From a checkpoint of a small transformer trained on Wikipedia: 10 heads of 32.
Each number is 50 + 10 x the weight over its row's rms, rounded and kept within 0 to 99. Layers, rows and columns count from 0. The size before them is the row's rms in percent of the matrix's.

# layer 6 MLP down (transposed), 1152x320, rms 0.0643, rows 579-622, columns 80-159
097:55 48 38 44 48 33 50 47 45 55 42 54 34 62 52 33 65 52 37 57 40 57 69 71 35 54 67 63 57 43 43 34 56 53 35 59 48 60 53 63 60 57 50 50 51 58 60 50 57 46 28 43 33 51 26 58 54 65 62 38 47 41 56 38 54 52 30 52 37 57 54 64 63 57 48 59 47 54 41 61
115:59 68 60 57 41 52 52 41 46 54 49 51 79 36 58 31 45 47 36 47 48 79 64 50 66 44 55 51 57 57 49 53 53 45 65 57 44 65 70 43 42 58 53 60 41 64 56 37 62 46 50 60 54 38 64 47 42 64 51 37 55 50 53 24 60 45 50 46 73 51 48 47 62 52 56 40 49 59 39 42
109:43 53 41 46 60 50 49 54 59 69 49 61 49 45 74 46 49 41 66 41 43 54 51 51 47 51 58 29 62 48 39 58 79 47 70 42 63 50 56 45 44 55 39 49 39 48 44 49 46 55 45 45 50 47 49 43 52 57 46 39 49 57 49 63 53 56 44 41 39 60 40 38 49 67 31 49 42 56 54 44
100:54 61 59 58 56 48 47 57 50 47 52 46 56 34 35 35 49 53 38 49 37 43 40 40 41 54 62 50 52 68 66 47 47 55 53 46 55 55 54 70 60 60 80 65 44 37 44 39 41 35 50 53 57 57 53 68 51 50 47 38 50 50 38 47 69 21 38 50 53 41 44 55 45 30 31 50 50 44 59 42
092:52 44 53 31 67 47 30 49 40 46 57 51 54 47 71 62 44 42 51 79 38 55 33 40 28 50 37 36 35 33 70 49 46 39 48 44 51 54 30 54 48 50 52 31 34 50 55 47 55 32 48 56 37 59 49 42 53 41 58 62 79 44 47 45 38 40 44 52 53 45 57 61 57 49 36 73 53 51 55 44
099:47 64 54 43 52 48 49 84 49 45 61 58 49 46 42 54 55 44 60 66 46 46 33 51 46 61 52 59 47 50 50 40 59 54 57 46 43 52 54 53 54 46 53 55 35 49 63 55 53 69 47 37 25 62 50 56 39 47 60 40 39 41 59 57 43 47 44 40 45 40 35 48 50 40 43 53 81 51 41 63
094:36 54 48 35 43 42 61 32 53 56 50 44 59 52 47 46 42 40 57 78 52 55 48 62 40 64 44 49 58 50 56 39 33 49 51 57 48 46 53 47 51 56 67 56 50 42 41 68 60 48 56 69 60 58 42 42 42 46 46 38 55 46 64 59 60 47 60 72 54 41 55 41 60 34 42 55 44 46 41 47
118:43 57 66 43 77 45 41 52 52 50 42 40 38 53 51 66 55 52 68 34 50 28 56 45 35 39 48 46 51 48 48 40 55 44 60 52 44 59 62 44 42 43 54 55 39 56 51 44 56 63 58 41 42 67 44 40 44 65 54 38 46 53 44 76 66 46 50 38 54 56 68 39 56 64 38 56 50 55 48 26
103:50 47 63 37 56 47 34 59 72 41 44 60 59 53 50 33 53 71 45 26 42 31 50 45 47 49 46 43 34 61 42 48 49 45 28 55 63 44 67 53 53 37 57 72 46 33 46 34 57 47 40 42 56 52 23 35 44 48 42 49 51 56 77 48 46 71 33 49 50 56 40 44 41 41 61 52 47 62 45 49
100:42 31 71 58 32 49 55 64 65 53 64 41 43 48 47 57 36 51 47 63 56 50 53 48 56 56 32 48 51 53 52 62 42 51 53 54 44 44 58 48 46 31 47 62 49 42 51 48 59 59 48 57 52 51 52 47 37 41 57 54 48 44 37 54 50 39 43 46 43 36 56 50 56 39 43 30 42 59 59 43
097:56 52 60 32 46 47 35 54 47 70 43 34 54 55 53 39 53 40 51 40 41 43 50 57 46 58 58 64 45 38 51 42 37 59 55 27 55 50 50 47 45 54 58 53 44 46 35 52 54 60 36 49 49 59 41 51 40 55 41 57 50 49 50 62 54 38 58 49 56 37 43 40 56 57 47 34 48 52 47 60
099:58 44 40 54 54 51 49 41 37 62 58 59 49 46 54 52 57 76 43 48 54 38 47 54 49 55 48 73 66 39 58 45 58 46 59 58 49 70 52 40 60 52 39 57 54 52 62 39 36 51 41 55 41 49 63 50 65 49 42 31 43 61 60 47 58 53 57 59 50 60 64 46 40 44 45 41 46 52 43 43
095:51 36 54 68 61 38 53 39 59 39 51 40 41 55 26 44 68 41 55 48 49 61 50 36 66 55 57 65 46 39 48 46 53 55 36 57 39 48 52 44 57 48 44 28 53 47 46 54 45 36 52 41 57 48 30 50 47 45 43 43 42 13 33 54 43 46 38 50 55 50 58 61 48 30 49 37 66 45 57 45
103:42 58 46 48 48 49 44 52 52 46 72 44 61 42 65 43 38 50 57 63 49 47 43 39 57 43 58 58 28 58 51 43 56 59 64 56 46 57 58 46 48 57 46 44 35 43 49 63 57 55 40 35 43 55 51 54 48 53 41 44 32 27 52 38 62 54 51 48 41 53 38 52 57 43 43 59 42 59 50 51
101:41 63 40 68 53 54 67 55 57 56 63 59 49 30 29 37 46 55 46 49 63 41 41 49 46 39 53 66 63 41 50 42 54 72 54 48 55 29 60 34 37 48 56 55 51 39 45 51 56 62 40 62 45 43 60 41 34 50 57 40 61 52 48 31 59 56 47 54 55 49 29 44 70 48 51 29 60 54 39 56
114:36 49 49 61 50 60 42 50 50 66 60 55 53 42 51 43 46 67 50 43 71 66 75 42 68 62 27 56 57 53 43 46 44 62 49 42 52 32 54 51 69 49 50 69 41 47 30 28 50 45 49 54 40 59 41 47 52 53 59 57 31 45 35 51 51 39 39 50 63 54 47 46 54 53 51 33 46 40 53 37
092:56 39 49 59 53 66 50 60 49 43 56 52 48 46 45 57 46 63 62 39 35 37 49 48 32 68 54 50 75 46 22 55 70 41 38 49 33 55 35 45 54 49 40 71 46 44 61 56 58 60 39 48 50 67 61 53 56 62 53 43 42 33 26 57 42 57 49 46 61 56 65 41 50 40 57 42 46 52 72 36
105:40 46 49 43 51 58 57 57 57 44 54 49 46 40 34 61 32 58 43 40 54 60 58 38 64 64 56 50 30 36 58 55 42 60 48 63 51 36 36 55 52 50 19 67 48 63 50 55 48 59 71 52 49 35 49 50 66 51 56 64 55 58 61 38 33 53 54 53 56 31 49 48 53 54 61 65 61 43 47 59
104:45 68 60 66 58 60 46 43 51 57 51 42 83 43 68 52 56 35 58 40 32 34 54 34 60 38 52 50 49 30 65 60 64 57 55 53 45 66 56 32 39 51 60 55 57 47 43 43 67 57 50 53 56 42 55 65 49 41 34 52 47 40 54 49 68 35 46 58 39 48 52 45 57 30 71 41 39 38 42 49
105:37 48 53 60 45 45 59 29 68 54 30 54 48 57 50 55 51 51 72 51 57 45 33 48 56 51 55 52 48 47 34 54 51 59 42 24 46 58 54 48 23 51 69 39 35 41 73 41 65 58 46 34 56 47 50 42 40 52 47 58 63 41 49 55 53 21 59 47 31 56 46 45 47 38 41 71 39 56 50 39
097:57 35 59 39 58 54 44 42 43 60 35 46 54 48 62 63 44 35 45 65 50 48 57 50 50 58 50 44 51 47 50 53 52 40 42 45 70 66 49 50 53 33 63 63 43 51 38 48 54 64 62 58 52 62 48 65 51 55 40 49 58 56 60 64 45 47 62 56 45 66 47 52 51 45 39 55 25 45 46 63
102:47 59 54 44 39 48 69 39 52 43 39 50 57 53 38 50 58 57 33 33 40 66 65 52 55 44 52 55 51 60 58 58 40 40 59 52 60 52 66 61 30 50 46 65 55 52 48 40 48 22 57 45 35 62 65 40 47 39 57 36 55 43 43 40 48 57 64 58 47 47 44 51 39 41 44 47 57 39 56 46
096:50 30 30 51 52 59 56 46 41 63 65 75 50 47 50 56 56 54 60 42 69 54 47 66 67 48 57 53 49 41 34 69 36 30 31 36 55 57 43 55 59 51 50 35 46 67 48 52 59 49 62 48 46 36 47 61 57 63 35 59 51 43 50 49 45 38 57 75 38 60 52 42 55 56 41 45 45 48 53 38
084:39 48 49 56 46 60 59 40 58 51 52 46 41 45 50 55 49 46 44 48 41 53 51 44 46 62 62 40 41 53 42 69 46 50 66 46 43 46 49 64 47 43 44 52 44 34 50 47 67 48 66 40 66 40 56 57 46 39 37 43 49 37 49 63 46 43 45 45 48 45 38 38 44 34 48 56 37 65 60 74
090:55 31 41 44 31 45 47 53 57 47 31 41 49 50 58 64 66 43 57 64 43 72 40 48 42 45 50 45 28 48 44 42 57 30 41 51 51 60 30 54 43 47 64 43 73 55 43 64 49 41 31 30 67 46 48 66 42 50 54 61 48 37 62 49 51 53 61 59 41 69 54 38 37 51 46 48 50 52 41 50
100:42 70 38 44 51 47 55 54 51 46 46 53 37 61 42 47 57 34 58 55 46 43 31 52 52 43 22 54 54 41 61 40 49 60 34 60 48 52 55 48 64 38 58 48 42 57 36 54 48 57 56 53 65 60 41 34 47 49 62 63 77 56 47 43 45 45 69 49 58 47 43 48 60 33 47 50 48 47 57 34
099:65 48 44 60 54 49 50 55 63 52 29 52 57 45 54 44 44 37 56 56 66 53 50 55 59 36 39 63 46 72 49 47 59 47 62 47 47 37 57 50 48 75 54 59 63 59 45 38 39 46 51 64 83 49 58 55 62 56 58 31 46 44 40 54 60 48 54 34 60 40 58 43 48 35 60 36 36 53 61 56
104:57 51 45 42 30 64 54 56 64 51 46 54 63 68 36 40 40 41 52 48 66 53 47 45 80 30 40 58 56 44 43 58 56 63 45 48 50 46 50 48 40 40 63 50 42 66 56 53 32 49 55 32 63 42 48 38 52 48 52 51 64 54 48 56 39 52 59 31 43 57 24 44 30 54 58 48 52 45 63 34
096:49 43 40 56 40 55 49 43 36 35 53 47 55 61 33 53 62 81 47 73 59 62 56 49 34 45 34 38 36 49 35 42 47 34 27 39 22 49 45 51 55 52 58 55 60 50 42 51 61 42 59 38 43 63 34 63 57 53 45 67 59 33 40 44 53 52 44 59 57 63 30 59 72 47 27 51 39 54 47 46
107:38 45 50 45 58 62 36 58 37 59 46 29 56 43 45 43 64 49 33 32 55 28 38 68 48 48 42 26 40 65 50 58 59 62 36 43 70 47 40 55 39 57 57 57 39 51 47 58 58 60 41 58 50 60 33 47 41 75 56 67 45 31 35 59 53 38 49 42 29 56 48 36 38 37 53 42 57 53 69 61
093:32 42 37 41 60 46 48 35 61 55 52 54 54 55 47 53 45 61 52 40 69 49 31 67 61 53 53 23 52 39 29 29 48 37 41 50 45 57 53 68 49 59 63 57 66 34 53 68 44 40 63 45 46 57 57 55 62 44 47 53 37 50 39 72 48 58 56 48 59 44 56 45 50 50 38 54 75 49 41 53
095:55 48 37 47 57 51 51 51 48 66 53 25 52 58 41 56 50 44 58 62 43 55 52 41 34 30 49 28 56 38 47 55 52 65 43 65 54 55 38 38 69 40 49 30 42 52 58 62 55 46 40 52 57 56 58 52 54 53 44 32 48 48 53 36 38 63 50 59 22 54 43 62 39 44 43 54 42 45 65 55
098:43 54 54 51 51 60 45 24 43 68 48 52 41 52 45 52 49 50 65 44 45 54 52 65 39 51 43 28 48 36 54 58 35 56 39 63 73 30 46 55 57 58 57 43 36 66 66 47 48 47 73 42 51 45 64 49 57 57 64 57 62 52 43 44 45 32 62 47 47 61 53 45 53 51 66 44 50 59 45 49
096:67 44 57 34 60 32 28 54 55 47 56 58 44 41 42 54 58 30 57 66 49 59 50 48 68 61 30 59 55 50 52 37 57 65 48 50 54 62 45 59 60 44 57 61 37 48 52 42 48 52 50 40 34 39 65 39 38 45 53 57 53 42 47 27 53 51 59 49 54 54 53 68 60 27 57 57 39 55 40 54
089:54 57 56 40 60 55 57 52 66 50 43 49 58 47 72 34 55 47 44 30 45 49 53 54 45 46 52 72 58 59 27 57 32 43 55 59 52 34 55 55 51 54 45 54 47 41 45 50 53 78 65 44 50 47 60 35 52 31 65 50 51 45 52 56 61 39 43 46 42 38 56 38 58 61 44 47 54 46 63 55
102:55 36 54 44 52 68 45 64 40 56 42 52 66 44 43 42 58 58 48 43 28 57 37 40 85 57 52 57 52 60 57 63 43 62 64 44 46 70 54 39 34 32 81 47 65 47 57 54 60 46 57 41 59 48 45 60 53 46 45 45 57 50 49 55 51 70 56 58 56 45 53 45 60 47 53 40 67 35 56 50
101:51 37 46 65 54 30 54 44 64 56 55 59 45 46 51 33 48 54 78 64 45 57 57 51 50 70 49 47 35 51 45 53 39 56 36 45 58 39 56 62 50 53 36 49 45 51 59 44 59 57 61 46 40 58 57 50 54 50 50 68 40 58 47 66 40 45 37 51 34 53 36 60 52 78 72 72 41 69 55 70
095:46 46 47 47 43 65 60 34 51 45 54 61 56 60 52 50 30 53 48 63 50 70 49 53 39 49 36 49 55 51 54 56 52 62 49 43 61 67 45 42 40 55 37 46 68 55 48 42 53 61 45 29 57 58 39 63 53 45 82 52 46 39 52 66 66 76 48 66 37 40 71 52 28 50 47 56 20 47 65 36
106:34 49 57 45 54 54 50 44 31 54 36 47 42 65 58 57 54 42 53 63 41 46 52 41 41 60 41 56 55 40 38 66 71 42 41 49 47 48 40 53 44 47 59 52 41 50 67 31 44 41 62 59 58 64 62 61 53 35 59 45 51 53 36 57 49 49 69 44 57 40 66 61 56 52 53 48 53 41 48 36
104:47 63 43 44 43 66 63 32 58 54 52 64 49 59 68 61 48 46 69 52 61 28 34 58 48 52 39 52 52 45 54 50 43 54 50 60 49 48 55 38 44 58 35 48 35 51 61 51 56 55 56 39 55 55 60 44 63 35 43 56 49 64 58 51 54 47 49 43 53 71 62 61 46 58 59 56 64 47 52 35
100:64 44 53 38 50 62 70 55 46 61 41 30 35 59 52 56 52 28 31 51 52 59 40 57 61 48 52 35 58 54 38 41 44 46 42 54 30 34 66 51 41 63 54 61 73 59 56 61 45 68 46 57 37 51 72 51 49 52 41 37 52 40 54 49 58 47 54 42 49 41 50 41 50 38 51 42 57 39 63 50
092:61 46 39 38 52 36 28 67 33 45 40 41 56 49 33 40 61 51 52 41 44 38 56 46 55 68 56 53 35 62 71 32 47 52 39 49 38 42 56 56 42 47 62 66 57 43 53 63 51 44 58 64 60 67 44 39 52 70 43 50 49 54 47 31 47 62 60 53 46 35 48 37 64 52 46 49 49 52 45 63
101:56 50 55 39 41 36 43 66 42 54 39 39 52 47 57 38 56 46 37 34 79 51 39 59 46 63 31 53 39 61 61 70 74 50 61 64 49 50 49 43 42 51 64 53 59 57 44 49 48 49 46 58 67 59 37 62 52 44 67 59 69 44 49 72 33 37 50 49 35 59 68 44 41 46 52 47 45 52 62 56
099:54 42 53 31 50 43 54 59 42 48 49 37 49 50 38 45 48 53 45 48 36 57 54 46 64 39 56 67 50 39 50 46 49 46 30 57 33 44 32 60 53 39 35 56 56 54 39 45 55 52 39 51 58 49 66 77 41 53 51 37 33 53 68 62 53 53 51 62 49 45 67 61 56 60 57 44 68 39 53 61
# layer 6 MLP up, 1152x320, rms 0.0925, rows 580-623, columns 80-159
110:65 46 35 60 50 55 52 66 39 27 61 61 41 49 58 35 46 43 58 59 69 63 77 79 64 36 37 50 32 25 54 60 65 60 46 51 48 59 46 56 46 51 42 36 60 49 45 58 63 43 45 41 58 52 55 54 63 59 48 27 53 60 67 49 37 38 49 61 52 29 48 51 55 38 56 48 49 60 43 43
104:51 45 58 53 50 67 37 38 47 50 62 47 54 32 47 58 53 46 42 37 42 40 56 54 51 33 59 65 35 42 48 55 69 30 55 42 47 62 59 39 67 50 44 36 48 39 51 59 66 46 38 49 48 59 49 50 30 58 45 61 59 48 48 68 47 38 61 73 38 62 60 50 27 35 62 55 34 51 44 47
101:51 49 50 60 43 58 45 58 32 50 54 34 61 52 65 64 48 57 49 35 50 56 57 54 36 50 46 55 52 50 52 51 57 42 53 44 41 60 27 37 50 59 60 53 37 44 38 55 57 36 49 47 60 65 47 54 38 41 47 48 53 33 37 32 39 56 50 53 59 53 46 47 42 57 47 56 48 58 43 48
088:48 55 60 45 44 49 49 46 42 59 65 55 41 66 46 56 64 48 46 26 69 51 29 62 48 33 57 63 56 35 62 47 40 66 56 38 51 27 47 66 54 51 60 36 47 41 69 44 38 54 51 42 39 71 55 40 29 54 37 47 60 78 64 55 43 55 55 49 48 55 45 37 44 67 65 54 51 41 42 60
107:49 48 59 69 69 50 44 38 54 36 45 41 54 56 48 35 48 53 45 48 54 35 72 72 50 56 51 38 52 57 40 53 42 34 51 48 44 62 57 60 40 42 54 50 56 56 40 50 66 54 67 51 43 29 49 47 62 70 52 41 48 49 56 52 51 62 48 38 36 48 62 67 45 56 52 58 37 35 48 32
092:40 44 46 51 66 35 40 47 49 39 42 45 41 34 76 45 53 52 64 36 42 49 68 31 55 48 57 56 42 52 43 62 42 43 71 57 42 60 40 43 42 46 41 64 44 45 60 53 65 34 43 43 41 39 54 53 67 54 39 66 39 74 51 58 43 48 49 26 40 71 48 71 39 57 25 65 42 58 49 68
108:31 34 50 44 42 53 49 62 52 31 41 33 55 55 53 54 53 58 56 47 48 51 70 66 36 32 56 38 40 65 38 58 75 43 51 45 49 52 53 51 69 50 33 44 55 39 60 36 66 56 71 57 36 52 42 37 47 53 37 52 51 51 34 51 47 48 49 42 49 59 56 43 39 70 51 48 69 63 50 33
102:23 60 44 54 52 22 48 51 48 44 32 49 55 42 38 68 41 49 47 60 34 48 61 51 56 54 53 40 45 57 66 57 37 43 65 40 39 50 46 42 45 53 48 57 49 51 52 46 37 54 32 45 43 55 69 74 52 34 65 43 55 40 45 38 55 43 51 68 32 41 42 45 41 46 52 53 45 48 61 50
111:40 56 54 43 58 36 53 40 52 44 50 41 51 53 38 51 50 37 51 51 29 66 55 38 45 59 60 38 45 21 52 71 40 38 68 47 43 20 55 53 71 60 41 40 45 38 57 51 55 50 52 39 45 38 61 52 57 41 42 45 44 58 67 42 42 51 51 47 28 47 36 33 55 60 64 43 56 54 58 66
098:61 48 39 47 43 49 46 32 62 49 47 49 27 73 59 53 50 57 48 51 54 62 54 40 58 59 66 44 53 49 58 60 42 40 53 55 53 44 46 55 50 72 49 58 46 56 60 67 70 19 38 56 41 44 47 52 44 34 39 44 52 31 43 41 52 42 60 62 53 43 59 63 56 32 53 58 50 61 39 47
098:44 64 58 29 61 67 46 44 30 37 44 52 49 43 52 49 56 43 42 26 65 45 45 39 62 49 57 48 53 59 58 61 46 47 45 45 60 33 42 52 47 72 39 48 35 47 50 64 49 44 50 34 45 63 40 36 30 61 30 58 52 47 48 43 55 50 58 33 55 39 40 65 57 46 49 71 52 48 61 58
101:51 76 45 35 64 55 54 55 49 56 62 58 60 53 56 44 45 50 49 39 44 56 47 61 36 46 49 47 59 52 58 56 40 48 68 54 64 48 45 49 67 52 47 52 39 64 46 53 58 50 51 37 50 49 45 31 50 44 52 57 48 61 77 42 58 43 62 39 46 43 48 38 46 48 51 42 51 57 54 54
105:62 44 52 46 58 43 48 58 34 48 42 64 40 61 45 67 40 62 55 59 33 60 51 50 44 54 44 63 44 45 52 46 39 45 42 51 28 47 47 57 62 49 48 60 52 41 44 63 58 24 56 60 48 40 48 57 56 37 51 56 33 46 48 59 52 61 68 45 49 38 53 50 24 63 51 41 61 44 61 56
092:46 43 41 44 55 55 35 41 53 41 62 37 51 61 54 54 57 58 62 55 51 52 45 56 38 60 62 31 34 40 55 40 53 34 57 36 51 48 36 67 53 53 49 56 42 43 56 41 52 43 52 44 52 43 45 46 66 69 42 56 39 49 51 68 33 30 47 55 40 49 55 40 30 59 64 62 32 61 44 54
104:55 33 42 56 60 64 44 52 29 57 48 60 46 32 39 35 49 63 53 59 63 66 35 41 56 28 29 50 37 59 49 57 67 45 51 50 62 32 54 44 42 53 44 35 37 68 47 50 56 37 55 42 59 69 59 57 55 61 41 52 60 64 62 44 50 47 50 54 59 39 40 46 53 46 39 45 46 40 32 54
099:44 37 44 65 37 50 55 46 56 62 52 51 49 28 47 52 57 54 51 52 41 44 62 46 36 54 26 42 43 58 49 53 61 29 67 52 29 54 54 35 50 61 58 48 41 49 54 48 51 43 63 44 47 49 51 47 46 39 64 59 47 58 44 53 60 34 50 61 33 41 37 64 52 41 54 48 58 60 54 51
102:57 47 52 50 38 53 47 57 47 41 36 57 61 46 54 38 35 54 55 35 56 59 54 57 38 25 53 66 54 44 61 37 61 43 51 60 44 51 58 56 44 52 39 60 60 55 54 52 44 57 59 52 49 66 40 34 30 58 46 39 63 34 51 54 45 55 50 49 58 66 44 60 43 74 52 53 43 46 54 60
101:56 48 55 33 48 72 48 55 32 33 56 47 33 54 46 44 45 55 58 56 56 59 38 46 33 54 42 40 38 58 34 32 59 43 38 46 37 59 49 48 74 37 53 52 46 55 47 57 39 45 48 43 49 61 63 56 52 42 33 21 58 35 35 51 31 50 38 50 60 61 63 57 64 61 47 68 55 52 33 44
101:72 31 52 35 42 45 35 60 51 55 47 31 58 47 50 55 45 82 47 67 29 33 57 57 24 45 60 57 54 62 52 55 59 50 50 59 64 46 45 51 67 42 54 58 47 46 49 42 59 45 37 52 64 61 39 59 47 57 50 56 48 32 57 55 50 45 64 44 55 67 38 50 41 46 59 37 47 42 43 44
093:44 49 62 50 50 45 51 52 52 47 39 33 41 44 64 62 47 51 47 47 52 50 57 46 58 37 50 49 44 53 46 55 41 60 52 61 33 57 49 52 51 40 44 48 47 49 60 72 54 37 71 32 50 30 55 38 49 24 46 45 42 61 56 44 23 38 43 33 41 47 30 74 33 56 57 59 48 60 58 58
103:40 45 51 62 46 51 57 50 40 49 50 25 47 46 44 75 46 60 35 63 48 52 48 38 44 59 42 58 43 62 46 48 60 48 59 39 50 42 51 40 48 45 49 54 57 41 46 41 34 39 59 48 55 57 60 46 52 62 50 63 53 51 32 52 50 35 40 39 41 55 45 71 56 42 52 45 55 46 64 50
100:54 43 57 49 53 30 38 35 50 65 40 37 43 58 50 42 54 40 50 56 51 47 41 45 55 36 57 33 50 57 40 27 71 54 73 63 38 42 54 66 47 59 28 35 57 48 45 45 61 42 67 47 62 49 45 47 64 50 52 43 45 65 66 49 51 45 44 45 64 64 45 47 50 54 56 43 61 51 50 57
085:49 39 42 59 48 51 43 57 53 63 57 40 60 48 53 35 65 32 53 47 64 60 46 38 53 42 38 59 69 51 66 48 63 66 43 54 39 55 54 27 49 61 49 46 45 74 56 32 32 54 47 34 57 52 44 49 46 80 54 47 39 62 57 40 47 30 50 48 57 69 37 51 57 57 57 35 47 45 32 43
091:50 50 62 39 65 51 50 49 50 59 52 61 44 43 35 24 48 49 47 53 62 46 75 44 53 64 50 46 68 54 58 66 48 67 52 45 51 37 59 40 48 57 21 51 44 46 54 46 38 57 50 72 25 49 48 42 45 43 53 38 64 63 45 52 53 35 49 35 61 33 40 53 67 53 42 49 38 46 72 39
098:50 43 60 64 57 52 50 49 50 55 44 37 65 47 47 47 40 62 35 40 58 48 57 49 52 60 41 50 55 38 53 55 40 54 55 49 63 49 40 45 63 49 56 38 54 31 52 58 44 54 59 69 55 42 47 48 67 57 55 42 29 60 61 56 50 51 54 62 35 49 43 42 43 43 36 51 36 52 49 75
105:37 62 65 40 42 42 23 35 54 36 62 34 63 49 32 54 52 55 49 52 36 45 54 56 37 54 41 65 57 42 56 60 51 56 47 41 60 63 31 50 66 35 59 67 42 58 50 53 57 59 41 45 52 70 51 62 51 53 45 64 56 31 45 41 48 50 50 70 47 51 20 48 50 67 39 44 48 41 45 57
096:62 52 47 64 44 56 35 56 36 45 54 54 48 57 48 41 51 55 52 61 54 47 55 51 53 57 70 55 40 37 42 46 64 43 43 55 55 63 53 44 42 41 45 46 69 33 48 45 43 35 51 53 35 42 59 44 42 50 61 38 44 39 70 50 64 61 44 43 59 37 52 45 51 65 42 58 36 62 42 47
093:53 50 54 50 56 48 44 52 57 53 52 60 53 48 56 56 33 47 50 35 35 59 39 55 56 57 31 33 42 40 54 46 62 65 63 53 37 33 57 64 56 34 38 57 51 51 74 50 56 53 53 55 30 62 55 31 40 42 45 43 40 59 55 51 51 52 26 49 62 40 66 42 49 76 49 41 53 54 62 64
105:56 69 53 63 47 29 56 58 40 62 64 53 53 60 39 57 50 50 51 39 42 65 54 71 61 59 44 46 65 47 76 49 41 65 58 54 48 62 58 46 56 64 54 46 43 58 61 67 54 66 58 52 49 70 53 53 55 41 27 58 30 43 56 63 55 46 58 57 59 64 64 39 34 51 44 46 49 57 39 45
095:61 50 55 46 51 44 58 43 58 38 54 51 46 53 47 60 45 53 52 54 55 62 43 54 31 53 45 74 59 39 48 69 46 43 39 53 62 46 57 23 44 44 64 60 47 62 59 47 44 54 41 56 48 32 60 55 55 52 49 60 52 53 36 42 42 50 53 39 52 43 41 48 41 42 48 52 43 33 70 47
093:44 48 65 58 47 50 54 41 36 61 52 66 51 40 53 35 48 55 45 39 66 36 58 59 62 41 64 40 65 41 58 70 51 70 55 47 49 48 69 75 45 62 43 36 46 55 39 60 63 50 57 54 44 48 48 57 45 49 45 50 68 60 43 42 44 53 43 33 62 43 44 56 65 53 58 48 62 38 72 45
098:61 42 46 51 40 49 45 53 51 70 69 55 57 59 49 50 59 56 59 49 54 47 51 46 51 34 37 60 48 55 61 30 57 58 59 33 35 47 47 39 43 45 49 41 43 52 63 27 48 33 55 39 63 59 54 53 65 63 29 34 35 50 42 72 55 42 49 62 45 48 42 48 44 72 58 53 53 64 47 38
104:25 48 63 43 48 36 64 44 32 36 68 44 60 56 45 53 58 55 46 53 37 47 39 50 20 39 48 70 65 51 44 59 36 38 58 63 46 63 57 59 35 36 57 54 45 52 64 58 44 42 36 41 49 45 67 55 42 48 32 29 74 51 40 59 59 55 50 60 57 29 54 46 50 72 48 59 56 49 51 44
093:44 36 57 54 43 38 55 54 38 37 58 43 58 50 45 58 44 45 58 69 36 42 45 43 55 63 38 40 59 37 62 46 47 63 58 56 58 45 36 34 62 42 33 34 32 62 64 49 49 54 56 54 47 49 39 49 46 40 49 37 46 67 49 35 42 42 53 29 62 45 31 71 54 48 47 54 57 52 62 50
108:56 54 44 62 48 54 48 70 56 63 35 56 54 52 58 43 49 63 43 50 35 50 62 57 50 34 33 52 46 41 56 38 42 38 55 36 60 63 54 52 54 36 61 64 65 27 46 66 46 60 70 37 58 64 31 59 55 52 46 71 49 37 40 48 46 52 52 50 62 55 44 46 26 47 49 58 71 39 57 55
100:50 59 41 41 38 61 46 56 53 55 44 43 56 53 60 51 39 45 47 47 36 56 58 57 56 32 43 52 50 52 53 51 45 56 64 54 47 48 42 60 45 30 40 28 69 46 73 59 44 51 49 33 61 44 51 50 51 60 58 58 46 52 39 69 52 42 70 52 49 55 43 34 54 43 43 40 61 39 56 47
098:43 56 52 50 53 44 62 48 52 62 52 50 40 48 55 57 35 26 31 53 40 48 59 63 41 66 58 61 61 48 57 58 39 53 52 59 58 27 57 59 50 51 40 40 42 39 61 66 57 38 56 52 50 43 66 52 49 39 46 50 50 61 56 54 52 54 41 35 48 64 40 46 55 50 47 68 56 40 60 64
106:57 58 49 49 60 56 67 61 36 39 59 57 64 27 65 54 41 45 52 47 51 48 42 44 45 61 47 39 43 46 57 52 32 50 48 50 53 58 40 54 55 44 39 53 61 47 38 53 56 62 46 50 50 37 49 46 39 43 35 45 63 42 49 55 54 55 44 36 52 41 38 58 57 51 43 60 40 42 44 57
101:61 47 55 57 47 58 50 30 29 45 56 36 50 56 56 42 43 51 58 74 37 55 51 58 56 49 63 50 60 35 55 49 38 49 54 33 56 37 45 49 57 59 44 19 57 65 49 66 43 39 36 67 53 66 47 58 43 43 39 52 64 60 59 45 39 50 42 31 51 55 46 48 56 67 67 61 37 58 55 39
104:37 52 56 55 61 46 49 52 41 52 59 56 57 63 48 70 34 59 38 46 62 54 57 51 39 36 60 40 50 58 38 61 39 53 59 60 45 44 42 45 48 52 41 43 60 46 68 56 55 59 63 51 43 42 54 33 65 61 38 43 63 50 35 63 54 57 58 52 45 53 37 42 56 39 43 50 45 68 46 40
089:45 64 58 55 50 58 52 45 72 58 63 51 46 61 32 40 52 47 53 56 46 59 50 50 48 49 63 41 55 49 53 68 56 41 62 41 56 37 68 46 50 47 43 55 46 42 42 35 34 52 53 37 52 39 59 43 62 39 52 47 63 46 58 47 63 35 48 45 38 46 54 45 47 40 34 58 42 57 48 40
099:50 49 60 36 67 60 28 49 61 44 75 67 49 58 46 49 48 57 63 51 38 53 64 42 47 55 40 61 63 18 46 30 35 56 43 48 66 34 49 55 74 45 42 39 46 49 69 50 46 56 60 57 49 34 56 35 66 58 43 47 40 46 51 49 43 42 56 43 61 62 37 58 51 64 54 38 56 36 44 40
096:42 38 54 56 52 66 49 56 41 61 50 46 37 50 52 35 44 46 60 41 60 51 54 55 53 45 22 53 55 44 56 63 61 50 63 55 57 51 56 34 64 43 65 58 58 53 64 51 66 53 61 52 43 49 58 63 59 44 58 43 32 39 32 30 50 59 50 45 47 37 55 58 65 33 49 51 51 44 44 50
103:42 37 77 61 60 69 52 40 52 66 40 42 62 46 46 56 33 67 51 35 33 38 60 34 58 35 71 50 67 47 53 48 51 49 54 39 41 51 62 40 60 50 51 30 37 47 46 39 53 49 41 52 54 46 55 41 45 49 31 52 44 46 46 68 54 36 55 64 58 58 46 52 33 37 44 56 46 41 32 34